Part of a small language model's weights.
Architecture: RMSNorm before each block, tied embeddings.
Training: a variant of Adam for these matrices, 904M tokens, 7190 steps.
Each number is 128 + 24 x the weight over its row's rms, rounded and kept within 0 to 255. Layers, rows and columns count from 0. Numbers have three digits each. The size before them is the row's rms in percent of the matrix's.

# down: layer 4 MLP down (transposed), 3072x768, rms 0.0293, rows 2664-2710, columns 384-447
# up: layer 4 MLP up, 3072x768, rms 0.0336, rows 2665-2710, columns 384-447
down2664 087:130137106136149117154154097142132134162147155123152138148164133105144139107139131137074144101122093109158068142156117106098115126123148101118122120088116157166117116097127110113129082103136120
up2665 079:142113135123146146105151133151152145149115108147134079159131146148134160145161113133136092140129155117130150131145138124130155119107174123116118122128140154116093138114166142171114160132158140
down2665 086:105102108163115137131095095160145116130110154137137127113135158139145050126107132107132156152081112134109114107133118133104150126144102124140115114101119112121169126123107114105124092157079126
up2666 103:143138107161086140115062131141132132098105135129117124107128147086161120128137141119111153168121113144139137143105168163109177145146126073111145152110160113130077113172159153118109137146102124
down2666 093:147085194125148146132148122137096109111107130164112128085128115133171132130104123100137088148130087095126121157155150155119148148168118110118180104115081095141109136093136162082209146114120153
up2667 091:113112112122103164091160147128161179159169131154107113119148052074143135132176167133139077112142157129112139143159130131117160101118108141128154147143143134125114117116139139139101110122168137
down2667 096:114179135155105158139100149136119122112117122090117087114145130099110048094158150106119127121140147140151121109123134108126115112136141128142105113143110119135142172162116070131134126144100151
up2668 099:104113112126123084105134098122156127139142128157150105158141076101110134114133164128102118117129132127136099146118135153147100102166136192185158063144142114124119130115129156160112103124144144
down2668 102:175142121103151100109118136117123100168100143121167156148138167082118163143138145121084152076103110098116107147138153107174107162148149125122126114125139117115119137104162125117095127152128108
up2669 100:073141152160104126107157116152142100145133144162075121129139160091132099141111126137113131123142119101110149140123161148119155149128105108142139089163111102121124120071182148105079098096149143
down2669 093:135152157080087145153108122104167142087086124125118114106143118117146114125124095111095144161131158121114093156133111114157078103171142143147128126087143096104125133121133104151118133138124104
up2670 101:108101135136138151084135121138147135116139157157145150138091117107103122154146125102115157131142163128114126129122156091168133131108142107129194118112130088146146117136132092138105092131124133
down2670 102:161086144142112155129193149169089102091103143146106157175140113123110135181129151083118110120164120084116125145160129110104120142123169090150107136117184137154120098100145135085142111129123098
up2671 106:108171192151119100116102105113121134134138127132100165137093181096105083079169093146162111135109134121116169133135125119126093134151102144158143156123125076120156118126126135109104122126116117
down2671 111:163131105116131127120141154112127105120076145141107107140148159185097129140116108153166150113147155144157101123132121131181122105151121111171115115143143134173127121085176160143128163114145199
up2672 090:112119122117093158113130122131139140109137113104159102165091125113084121139103156106093097096159128152123159119150107114149145098148129080118156130147145141135128159118116148120104149149130097
down2672 092:104145099127129135113105107139143083131131123125122097146149145112061078120127120114143150124152162178159114137148144163083105094148140148139110113147098101148161130133099156134111087141164142
up2673 099:146149159152109117109117152063134118092172111145147113120160121147125101123180123141109085147147116133123112123160107142150132142100143103115136079169164092087109149117146084157123122144107123
down2673 095:105122041159085127140095098142143097115118112109123151136116104087101090129110162114183130130159119160125119112122103108157116123161147146123129143113119129142159122158139134113136103080103117
up2674 106:119172114181128104128108091143149085130122141109119131121149115157112108097143210108112129123115175124117120133129109166153151165157167144115125122134121139084145152143102131138101150093103107
down2674 105:127094140093121136126116125073101137150130140145127149136105122121105122178109107159137114112092114112182136125119121117085131128131134144153086147068106130114142145146059179093124137216107138
up2675 106:105154103110097131141098127148117154118131120118104127152127127161081101072121117136122122174113152133132126183128133102129159150093101145145154164186149128150158142116092121100163192089085113
down2675 109:123166102107138088145156089137154152158144125152128116154208136134130138112130093145090154095117103137106138136081142152163151123143126109169129135155143121103107117093106130132159091147171112
up2676 108:189138106150107132107076131093164120097111135127102144137124167112099108146144155125114133178117148119116119135130145102121166111120077137164144139123160097103150166097151149170161165169125098
down2676 105:119120139105133108174111128148138116110120097098148170153115150124115138179140109128108153131127110117111058090104097082174106093114152124125176140117146120122130137119162139131188131188152096
up2677 077:118132146127152108116111124144148127136159171129112153104177144111114093125131143120063085147134130135128123111142171127123156143107088128121165118155131078126172134118168136133075139121139085
down2677 085:113134097137137104122119138153103127113081132082113147125122132141150143109160148132099081097132140114124149172111183102122162099109118095142099128130126120152107129116140084124109154112132155
up2678 079:114128112162149131089090137104117146129143127187142169154104144130134136128136117134130143150122181125152113133134136117087149147182108127147140116111131041107134174126112160145101118121115093
down2678 081:106159143107138108116106144112128141106106112140129130086124144127161082099134145117124119149117130105142117097122089166126115168139112147101071147157121147134119139154164124135131148124093105
up2679 090:083141159155120131119096123114153168130137109145128161125174123135118137082156159164124132121110146117107088122120134142154102119120140111152130076133143068084080103150134125085100124113182128
down2679 092:146123111069110111152116143119122092174172194110153133086061052119099110145128155106100161140087110087116131116151128117144139145142092131157122140142116162118154108141125171140107097117143120
up2680 087:120155125174152091118131112095143132147117139167169097085175115114088132138130138142121103111106107132145114148110115144093114141134091118110152129163139135148160091131102114167097167152084153
down2680 089:113125123144155177156145098159143120122066156094153141144131142152111120143127125124121098096141157079130141149143123156124111149109132121178113122106118167145108154117124170133055152141163116
up2681 104:095154153132082093097114144143096133087170137133112102130100103109089116112136098117099117137117134131081140130149119134156158151162102155125157144121133124147141128118131111117098117146125124
down2681 107:060105133155136101104157106104159110137114127094138177113089146136131110135107132133168112124168132156106141156124140132174148119172125086086155149091157165120144106099133152134148102145133108
up2682 117:163142143141127146137110129109159137171161115144127141129101104104086117174126097140124171128160108096121152140101136154139114148106139104172167119172121122135131144102101127113115116146122124
down2682 110:137128164119107126070174121143105122122157106160181124136099158145119108144074124156114142118105110135124128125117114127170162110142134099105145133136158179104136101156117065142129102151130125
up2683 102:109120196153104147125137096095112161136102169159109144150115108145154110100130101142088143133128090140148147130096157126125169122132106123140170108126129108157144160127144145125099161100143117
down2683 101:132095160115134140120130137142118104087121101164134107115137138088124098127106103191093144108118119077133095137146129139152147117086099138114129107130137127097077156158113078161123140173098116
up2684 083:153124132134123105120114113129170151141113128115141090174127119110103138157151125145100161143100164137115127142134088125079121125134138128144120153113148134120179170144102132178125205155102123
down2684 087:143160103093078119143177185112125111134114101106086186099102148156118102109128127117162118158175127108139105152094093143141101122118124127131114150144137145136158073142169120116115092103108134
up2685 097:139136102159109127128124112153142167153130145141133091165098158155105093083126195124115149151113150118080103141120150114079164132151141140133140119164134106120151110107082131114126107140112135
down2685 103:119142117140132154141150149131159140151133113118123138110134154132114093127130107124072117116111129099147132074124154167107137155116125124133124146128117123130093109131155124131122145132130133
up2686 096:132154095119120127157097113112157099146136160127155146128112097118113111129115155138106089120078117153105137126147139094076115131101147129111133105105125139130104127118073102140161179130153116
down2686 083:156108141142121092124128169146094126148152113109112127113126132119091223154099169134143123142144123112116086158139129150167124134187116118137123110155097125156150123155126189158103085137107110
up2687 106:121130136138135124146119140108140109138155110141141122150139158094100136100119111139136099122113099131094178132146141137127130141099145095126141108178102111136103119098172103157127075117121127
down2687 099:126139151120114156153169145107139112136180142176151160158137120197138131126139129112130086118120108086120127180130097093200108097123097165150116129173143108143112100149122099113122155133100130
up2688 078:114131127145109096107122109168111146117127134128085150159106134109128120149136146138118109116126134157166132112144108124132121154127093167141156116137124127141135110143144122140124113117108096
down2688 079:146156142120121115135137117123108126184123111109153129099133117105131141079156169100146085143113140097121145181136120169146158103103176130142108150094119142103135152132110100081110151144148142
up2689 104:088155114123092120139123143088124172154133117137166122174129110165137076124139096105165115141118136085139127120135101124142114094125126128143109163115113105152159137139115165125148119133132144
down2689 111:153108088092157075151139124119142083148094141114122092118145130122145154167122088119180153164103102133156096104130155108111124165139125129152088120132134079147131161129084129130154122100126136
up2690 088:121142120127116126120126109117140128140153155133122126143125140167126110123138142122095098136085183103150127101160116120141078121120120086142133152183101158121098162134135126134093200152140097
down2690 088:116114088122118105147104099131142075133105146146081089132158142113130100134113081152114136132134070118148116097160106126095143166162118130111101142085135116124121082110146118125134104117140129
up2691 093:091120153193111136150155135131146120112089134153156122148118124144122095116142116116137122095127104103135173145128175135132090119107130107111148094152174185091120150143098126147150107139136156
down2691 103:105129130154131097120149152098109127120188148107143068100118132158087080109124163137115152104149158167143104095118141133116122104145134189116116127121088091139139143128205126142133115144101108
up2692 091:138156178128110125120121122086147138127129130129149091102131096108113134154186130139136131103114134159163169145145107123148106134098111127129178085156098175140127145087163136134103134196144141
down2692 091:150139146082136127154137159128143107111157136127123125133089150103154099109130131157165125157169195087155104090125134162084128128155140125123151142152104109122112105089167165128103151152099120
up2693 084:134145173111123162139124157078151129137144120147125087143161079096120112142121089119112159142116138103122112117162129122163092119122132075162141141106123150127111150130124089195155144152121119
down2693 089:134147160112125129121125156151127154046115124111103133141135110093166152114116120067132116099090110143113144114127129142141153165112129135088132111123084101138142133154161147130096143127131146
up2694 113:139171130102144157134131149105184127157130165142085153158130085121133118119163174151099139164132126120111109110115138115180131136107110092112163100159173113157111133143117167074113151218109134
down2694 111:166101131127124141152132118148114122148113140125119122164104126116140138110109126146089151149123079107135138101142138106163143121132136104167132113120117121121125116100153154088154128155080153
up2695 104:091157111158095099123133098114118174111122139131156113122175107144098118107138101125135130079130150150149137130144126094125100140104128073125140137139124148138142136133108101129116122108141093
down2695 103:139148132124125145121093169156128117118125141142139090115142131159071070123158132114123085131132141151132126098122149102085102163110104109150098155096106098137139130152110089130107150147167087
up2696 100:105128154120126116140096090107180123144113125161150097113153153183076123143169121115097088137142098105127095132148145172142086141162143094121157106131118130130113118097158145167094147118130126
down2696 111:132076156125132163166141103142128115109150076122122170125111077148109125101125117118121177144128098146074145173122123129100124108136103129138087144154142078131149096110110093105090181101146131
up2697 091:132160171133102147135137134139123103084124146141130102116123120107145117138136061139104152144130129117102139118121105104100093147129158134118184139132180153131121103105125138151149112148125117
down2697 088:154132160152125131154122128077131189126111074150075113156110092115133136113106168147148159121133138151134137137080122094118143125137150126159108132093160145125097122096145108112121141122116080
up2698 110:113136146114121099098109119085109095107109124102122123149142122127103073111151160140127161162130091156150102125088157124156149141127125130142114130127098130076111156118126121126105133136099177
down2698 108:119106103169121107104185174153138125143112123111146140130143157153067163123110104139076126143101114131134147107117142168131108141086097119120088107123087132143170169124109169157134131158139153
up2699 104:116139138162105113114129146115114098139141137157115140074133125125096128141109105145127114122146138166122146124174145112148161148116143138154149110172124133133108129111102080155118144126133102
down2699 097:148174111099148174160122094132120117125114146103094132131134109158116113130068163135136162147099105110125122106108155139129134134124127088153122139118075110146144178127134080109108117116119143
up2700 102:156122140129106140134120117135119159133126130141150126175098105122114128157119143123119083147115129147087155147123123108142097136153163124099165085116158127087124154137100149146145184127118136
down2700 095:160132106107107104119134166131114153102133138133113114112142183140102113125157121081123097115122092099140086127147142147099138160139113137188124115149135180175132112122157157155086148129159137
up2701 100:143146158136109123116087093148186099124156127137128144115114100093110126106151113122102121140149122163120156081111114105086113106111126144146169118112153151117152123099118102135119116116112133
down2701 097:121162109145147175126138120119151127137130153148128150130101142129103128122127138156144123150143153126132093172135134138108129094137094129106136113119094108110088136107149156171091102147072087
up2702 095:123121112149108107119155106101158117151147144144153125131120141120101136154151123125088100142117116111117112131146124113145163132129130124128128129161131138116130093118100161139144119122117136
down2702 097:106127140111156107115109165119146116084105146117141136150123123095132137099121096123175147142103106122107110124149129068099134171101112109159125138145189096124113118136107105128091140131134109
up2703 101:129128144148129142145112104146135113154143125103138083150145118176117108147120129160115102171106123148110121123131096142173135175144090154101133118138152156123075131100154115126118146105101139
down2703 094:113100124083147140110107119129107133117120130149150145157137175121103109131094114072083100133109124114126160092143169114144139112113161104171113113129103164118099125177133147135218141159162124
up2704 107:128155148101135158094119129141161101145123075112108121165152116141129109113171154151124128154084159165137129161168155151141127120123132118130139091124114129117109143122130145123128156116093125
down2704 103:183137134130127132158138131113152124111112145112089135102094128111157130194089156122124134134157095134095099103116161127109162083101153134117181120166134122147119083152155145058120110150116128
up2705 080:138143156126115079154123060101170150113121123162122152139102119108110104173146060149121132141109151137131129115130096100112123128180141136159156128152121185144105091079113133132129150156124101
down2705 083:115131131123133107158157173129129138151070111120127110124088159093167144106154153125134131151130127151130091122106102149114157111112116119133126123150125123144153153117149136174084133131165143
up2706 101:115146166148159157125134115170131151139144119126127145165122097144118114110112110119126124094131157142088142143128145118149116172146159130123140147138149125144111129089071141117097131186113120
down2706 100:106115142120145115129105110148075131139134135092137123141131129131124092102112141170142125125140125158130149154085123110112126101089070134143110108102108107091092117154078135125142131160114136
up2707 105:156157131128151083102102140107124112116163182139113085131118142115087133150156129182134172132142117141106150145122127096118104118101116127143159171176091090112150099133111149125099092164112122
down2707 104:134120150113120148088144101098118093089119115166204112131133128135108146169072133151171138124150116135151121160119139128129115140091131156124162109151152166108120108105107106126155136127136137
up2708 082:134122172099163121087097087118149172110154098114144097174135146109135109143167149140087141197080123096123117111168132163118165124133092110168146164144165110122142143139178131159105125141100119
down2708 085:106139090107105144129147151117155130133125125156077125094140076150130137152164137116132137124152138129182152127085099125104101105137159097125139136088139115118111121125157140119099082119176104
up2709 101:155119117132126104110128139101167139139113143179110139146107079102145098125136143119091112119132139106114174109158127094145110152163143118144173101106167117149158123111100151129088138146118119
down2709 103:134141111096119094154157167115138105133104090156113138142164101081149135136113114099131129143128145130130138192161152119092113105122121147165096118123124109096160129102108168164111139116108168
up2710 088:094133140118085136117106081152134145085114124137105097163142118134109130159151130131144124178102128137180109100117135160138109116108127139140143060132105137119104104128144106097126135125124128
down2710 088:124160121116108131136141142124130164177139119105172161123134144099128127155114116121139102162126130094130101125112151107131174141126140086116109153122163133136138100141158124160136094085180128